Each number is 500 + 50 x the weight over its row's rms, rounded and kept within 0 to 999. Layers, rows and columns count from 0. Numbers have three digits each. The size before them is the row's rms in percent of the matrix's.

# layer 8 MLP down, 64x256, rms 0.173, rows 0-50, columns 128-255
095:472385482616553482573528469474508508518511510535533490485466469464460504528503440511457529559435548469535482533439515407535519468579446510509498575544533413407443500491378507430393497490493452547515436596540476516501425492517511562498453490408528534491576468456613503396503486495409383448465558523444555406466495546559482459407452514511444457468432447462594533451511505459523474491536
103:533484490464333504456448400454463575468550430480577540505527445597506467507477583424456550527424516454518426504476544486512509495583548489458512521503619551430478527493521478521515468460477428579445412524463467373465539514444491459410476508451494509474541556534446485490620485543508521446426512484478464460496454524500551459475437508443433522520430474468555509524433471543486484568560
099:600541491482389508482540445476551472428386487508406439416518480456552505502511495458428490491497523532435474531638482551425463448506493451476359523448426491442420473505569518525600513511411539498505521507439378509437465496538429471516485516496471523527424436525549439518654584435449412503434563508472503489498539487389537526568496579559548394459506523508484505517505531526458458485489
096:584503524457581490520531552597504575504456577459499510453469514443492579465494463549556471532539448432563469523525508402475571460558482535480496428495507518487598550514517486461547486565551525467588453564534507392568428572558435538523499502586539641539411504561409531528425508493481469552425544508412422533515455518502490548379570546445573476529525553490496424480438451475517486517509
093:532450540504430491420438485525507535513493463516384492479473551541513601540552460529584494468494515498434476624405553626476564448448442450399562495527415508519556568515450487580439509414488571563472512543511480446503500540499408577518523500479507525464415512470470550512496531519504459569501472513550609458489561555494469508504538505444422541418488461515557495483455538552434515567462
100:499425537507581507445453558568460412547573501474525497498506512627468460496463417502534541521484527509522504461503410423436503451508545565622485489465414523479407479510478384458486521571410556413485468422501463519561462511540522518399520494418476525483531486633526506431483414458457482436507560497509532537509516450424549482534520458543507409562394512446537583509520549556527494509533
093:493473551530493511503530520562497501469521496405538468541501520511467451484501414512488547512560456430629574546459444576555545494551488535514483520494455477521421402513563524575503484516510609465534481491491467467518473463562493476508559500442511505576500467399578521470494551479538542432504434477514488460491534425515522472550452525514463411456527526523587523470521475581446491510369
124:522544543435436483571509489503490556507498575492583502499474532477559498504496498467556413522611513488541507443544502526506534494493497464505462367539516485558566512527501434465459469501527532471500490455383487533533471492493441568568431474532481508461428520499467449569468566568540525531539518497485516510512488506406494437562440550456482471446535530509552517472421467473336520421486
099:576669515475581495509590506592551481485478526516462474452480460496442459537501527556558596512597566524429562539490521594485490573478391418544477505550673459488521514517496465512547499439444585563506503501499513506470579500503535514429521510463569411522499512507496482520480463482389495522563486499552526387490500446454454553499569448584522607493545491423473457517601515503493495435642
097:530550506482540500513469496502511485450551371557486501561528502511438521459481462472546487543538504586569543563497416459566476598402529494562562548499494467435477498487391409591498478581437516406432530480503436536487531500484504569498543461483564527483509494547503444418487415466529551518460456507436559494490413395506437500587422587640522546538508547450494549539528443472517505519487
094:537441445567546489513486478498513557546644487429497545498528594502477573502491539475480469517527436481527489540496394450487447548569605434495550495419597587531589570498547545341451485568559448462469555484424438597457413434421475619516510519562542618510447429427488488467424532442473573469551401468517488425487512556476444468565529519503427529485521511520481522507478575462547474445521
105:535514581479453485559497547450503499411478459470570549534580485525577522565504541506597493421558532500553529451488526554412544496492527529500550564442456499578613596490539486453547509446519478400421440521553508488469528428467492494525489543502391545512555479499466540529429501578519611571482494491497490605499486515509511537454517427523610442593529476476440463482555425585549502595525
098:518509499496579497540492539501468481577489500524510487502472515568562526420484476575516476477417457473476525557517632476521494466537547504494514545595528544499512522504530602373545496473489529503479539514525524530555559505543554473674462497535480643608537518451479523502462560593479512449560503498473455530484649594476537438458482570500386477498436469457488510510487530523443530547539
129:509529459442473497489548612454501491452561511458511542481564555521585481496503503436536457571455467569457428535516421510481438426447435435480538427555442488413472503503512468502538500578546587518566461575467432483609549509510438526437489510587448387559511461488506439552505517486552443591499514496510527413520462457456534536493411474534456477468432601511470474534527479564510514515615
093:470495506531493500558497474478565503445479531475587417539491495442492549560504476473583554436365531508423600478456488456508474518532554462539460510434573499447525581511502536470506511466526546592562522498480585563526513509526564458436572517568517502503533645503551560448525422554520497484473501517443569577486503517493541392505565460551452511498492520414531460484575507632515494459491
103:542488506494495490496473541362467581552536459458467511513535576551483539538488526524498471473468471550568482583521527639603587594507516547525592502595413484622505467486502452485383519482454513571545490532458381468545471519441457542544412516513561428546496545473486483430528497512500488529635523499496544446505499512496583451564438451478474581540492472539476455538487458456519493507448
105:429503496488566498492548431552422524467508532511485515556412519466501488505520580539471434475456498438522585443490550541507599538503459440475579501492373382549519543513598539487646506525549599462552424501574544510543581431485530467400600517444552498497574614495583564600474425460448558591510472480485527509459468560520472520511540473491430502575549559510542572522475523496519528443489
087:601405489527487489469512471504605453477534379502451424569488511509584532476508513541531481523494434418512395502513447464492473581537495458526537590456572513452595615496548537489506475500502529536465549565545562542473544418566571480508475521490521582524467448490413446411518448477482497517415541497512412532492443494491455459480415528514547567475421435473520440545474491455478485491460
101:541451490530495506474438395605477369545526405563516486385482459414503541465511505487462401494405401424482440438511499493494461451566432443401475468481460538515471407474453610429533524478424515440518525453509573477519581544513573562540562481466479529441445551534473567461529522507408565449439582507481479556489420510535429409426555467383521523366488539436516475468584481570551499585590
099:446507480592426510483463388503494444512499464508479474476487421432559557472486541464509491455488513503501482525446503499428473492523513436452465498523389418375430472505528491488478557453491558534443541460449560611499483518523501497583514488440516523459415600545505528493433553530553589485543480521536536504490513589445521518524454477463573534506537483503388498507508500465484518406480
094:545499481491621486497525545517531530462469494487532441602521529489537541454527555522523615486540462551580535515410420464491641565496501572509453434377604416492537540455592419546501508379523522537506445479431485530480604527460581504526474472448423434531509491538512533503473503512547575529563466501455510523519578553530535572513517526544541419510465496562425440490559587571499499496550
092:440512441503428494439368481404513459446546588552464411491462474460478466611474538465602542505590512553468417497518471488483470495544481541452499557493568570544554482504549585498535466590482473496437516461597576501466574505492506532466519479511629410529572589522530461415470526483480576513455591496492633547524490551517528542574568595512529531483507383554552579488430477531441504537520
100:442484474476445504478506456484540408531439523469482561500461556449597428440503570453477589454448533515533518456549481433594466497474514461476461469471601633450411420491507539420527483488487445617582460498525554411441472457594526531515544446548488499536525521538501487536556548493587565520401608491555496558473464482430534538553556449453461478555508501421560544493557587564497517435518
109:507500549477497498460512454463444494458479575559524475509485484463427447522518437521517486528599469488467518417432493528469400512451609453570495385562446536560487497494508481479399528531493512517454502420525518487553501530392565539451502493488531409508522508497450512479479434481437518456519423492519447509509516437445438542379497467516510533583497396533475546512415525465487501565509
111:449489545476461506583509562463503448499480445543536575522514508464487489426519469388425563509571619450412437513603539586522477554483465584469473449518576596460408442500487444518456491439422435454505565467490438361539490521504471546421595522448479493459488484500492492509482497486559519439470444506448535462510552453505559533497522479470440518479454547422490531481519325552518512538489
097:458495447419545511472514521474448597552409573483572568510521464549527560453503510527494505535516461499441387437520571417461472493551546478556491373457530475494414422482489412497535522512560576427494476446460506586361582443473572497444454513465469530479513484520588509500462536354466479520446464477493521575493609519470404445496528447494447440510522455487417586564398555493498469544492
114:515449460423416498515465495476537540486535556538484545469550556484512450460525506449470555548488554499430582476421498490508460554474522565505520537507545453473457445503501559500503507523523416490548430491533466464502508556505432569456567508504445500476486491452543483442550530480676567507485421497437442490488512558493432552462530530431488591409522541458458593501453397481399529479450
096:444552434420595486492471549455510418510535562489478478483463538537495500529503448596486499518510618494509482416530455462526478465507521474515476500601474564589539557490507575492593538617556477590511460470470498552428568496465632532524449510421500456424474417511516471426500566535477458471492518504536385505506598512510548532545499476481620360451499476436541457463528616455540507573510
098:509418428603488510453474511487471457540482542515467487495464434541429372496495488374476513572448534520474538508582539577465526514471381446501454523463428579486359534473489569568449488478532529495587511589439499501524488484580470570546539510471537555443491566387442440619410477443386488460457564499470503533478582471476460503509449550567480505465476567492435370494392550461489499365408
098:520518505624502511510599540605471479429413545513459415516522437528453502517509512478503520528533476493561392471450525552560494439531444512445485617525579473435491498517563553527484510475496459486532533565456539575534440476565445497397525478512513443516506511448394539494577552381590503470505521509508473578480525541520523481482513549489492460446380479407622528539542593436571476452480
095:504490474521421509435557511520579528489486397518474510437566438472484475530486568474516397466435476434505481526498468500431585502437477518514496547446417514531453420503459468529514522506545442529503484494486448495427481465450492503478497469505476481496440434451425470483497525478515521463466418533429442429520485422423444504456520600421633488562585395610566467454547523438504488524450
110:480445535537585498547501485439496475399499532497576551528421462460388430513479573549444473541435536503470428480525510478440438533423511407513522520484437536545449474506537479446515523454461434469494558404436536478610511480517496477518394505553478466484455447496388483587531514571419475437493527489405511531469480490500544557427429425450483508555518479607471554489658461505379496553444
103:546454485523461510399555461481440567354507437458478537504449374534488562577497505534480542460481514518537424523421510567508580508493495510469458460530613486526400434499415482511553473438452500438483395500480361511410507532506399499495463475536491490456482389436554451498524496605538507481501486493455485493511491513466483530440355442440505404583520511458414459541490381460485513495499
086:459570490534417476443522524557451481548519483582498480509467468486535510564510606582449581498496453414466488513466554566570481501453509437640504437480426515418484475489424523534464527605554526518507512526469459538424445544433560466551492491542429547382503470481493539542535397399546437514482482519529459491468548450520447508559499436553344594500448498518490508480525502556530527526491
093:542503530425518508496467521461486498554487572501581529397534477592540465459521531529516456471490462494533563516553517437494473487366450509554494502559390374424447481475523563607581493523487488499440487423516469584505445514448451483533486504535527530541590440481475409598482463541629567541533432460573468539491396474435377434543523548461438478532533475606548536514546533515540491548555
105:431503532482502501559559551518574537554489555502471482504608467550457495503497489465528472468569484569534506521428456496458464496540463489456493539432499460579495465503597487469496516511455513551509380558428481475554574515452493499534593532508450497481628484549500501466602544476515402468575594508531541528456461584539453488630457415553448492466612462629549407580489473550508526417551
093:612563549374541502551461575456487520472533460503526576453524501487545569548489386505435538568445470587559545522577487448585398495452517533532450456453366544531465534522436480440489499523457449473594505501501526496486535470546546463430453497457462472584479499548492489527528521526472467546480569537507496491503453434496562481455490584448506516495646543520395447488408471486519504490541
098:591525381507535498452464545484492608529494518489486418500489497542517521469504431417459542520385515477512521448602476449432471473521584518549479434486513680537553593469597505641517538515500472551413456505539497517497529512548492414567513511475595478617560516544513498510561497547499517553637485499410494397453424560600592497423570510441537504500417558464541570543509473415587499535505
101:531580539556508500488526561522520505498445514402444527413424455420574528508490513521456345555576427402479477454422529493460502630487419549479437535580578615468476414501535445477494492578514512493369553563598473449486542465430504374486490535555530425537527487504563551465422475525448460528525568494454403520526501573521450543547497434496484435476590514472554468487455486436457480514515
095:419448456527470509494513440503469435543470493467492469505471458503429519536483519378444436533519438450487502478511448462469440500565447416428519519456598515507548527510555599509569493427480489473557455461422617448519382471516535491571527470434554609501480516491503559442464511422446529492485590500497556581514516518563545526418509501469448526531477541528455366534455597512486543519477
095:507590532498464499491445535496473569562521445457481462483542600516514589497501500511545466426609462534512563514447469512578525505526562518496637524549564417518577532511459510550493507513446491555509500480564430529471515542436613588508546469542567490504500551496513513479557525493566469534609569510541570507503597446548496580518505451558576449455537535576383494492527524410497522530516
091:496557544517565501485546459569462454433475440553444491559503497499511467557528467446548466508535559497448478544631441483457445537438510449440556498518490369398511528494541532329497492614534533524421561485548538560583476491449453446566482477577446415428492485451488479480487523630571592566610476495495454419483533497546481536571553507521437533590442581475433609453527538511525525481479
111:567477523476566495456490438593517531575573547558468605505538548593494494538453478628470453496461511420525512500515539567447538475456555555471547531516410503460427527518497494559478490511473449557494567447474604477538525533505496360514528475512417508440525520597566524532481451441580481506604465491625444475524463389554508488361554458584480549524430517485478488524516496613552502555445
100:460407456496603519497439495531433375518479484418479469477472510553472496440475478522517522485458403602505509506473548474561517449466503546430548506466419475501485452504477545528485482491375558552474525437476468509421403542525442566420532492466539394529441429587571480562519481456368537419435503531589508492507536487547424517386493575372560537375542476499526453483390457474452483514454
097:449441484513376494534540474501455437432505442469567501492577540469478525481522524454529448469494480446497440462468597502555551510448464428502407549496468506526597521517563535434543528450470432505447496512527609553522514463477438439449499509544521459555536549552647490571477535520514434529569409501566520490509464514433410457619570481510449452533574571542556493531395433465542514497377
101:407494577511466514559496448625454514461463480454509483456489453398528433498495545499517479590537465466415581462452443431452470502459524549550479575522466555510464440511593528470472499495477486581479451526552587544603446479485631466620504515558595471483472489502457497496508488419512550491431398515510550564509584493526572442562572460561462470489455489377486527518524513542496494529441
095:358454456508566510472524420483557468468478605481556470471507480525423472451498477522595591489460544564573523480459510413441443532475578537490515577444534482505551532499506507570449467539603499486447602534523481378464423466526472474644566528489529511538518504489489508437533568534453437458544502509516515528491512558544460516515428491513526474506454519565362503496436595582570488498489
099:435475555566444505415487638490487576496515609545483450432545505504464455410497538371550398498457603480464525409439547606506473552529440519485510535545525561466493469496549453452476489488474401489451484424526515441434459395464498517480508525478538572508435409465583465511461513583472518454520414487527432518508506479467450604578434436464579558428549395528461463472553483546520480532520
100:491481483474545491515524500535489545552526506469448503629516461417474546559502386561513527572483469521523499573509534477554470440497445477525506448487458447530427553509498454443480492532558399428522557511526543563480518418507413569559481526490359493521458558517493549532526508571506542490423449503497508491504481515530616574347575606537430504566547524545509382528542585441559481548586
097:523526575384519492524503533530442613405440453521440597532541525492475492496468488543528506487438399517478467435516416494539544466490395538505485491444545443537592422489449526517574504385470473519515471458554492522650571490503414568398538480608544550482507513478418509419462479588529424547470466486430513562496526502495531532502493518510629538529499558559475414469529498530501496554517
106:494479464537501493424472468386454612496570463576512512427405481498440546393517387454443506518473417558474434416463513474470521350480469544583539450493467524486449428482469466564504485477545462428508501505433400594530551547481492523445400500452481514438430555486458508519473482493504494530498464498531492510507390458517478470505528469515416523470507579500594511468470584475471503543526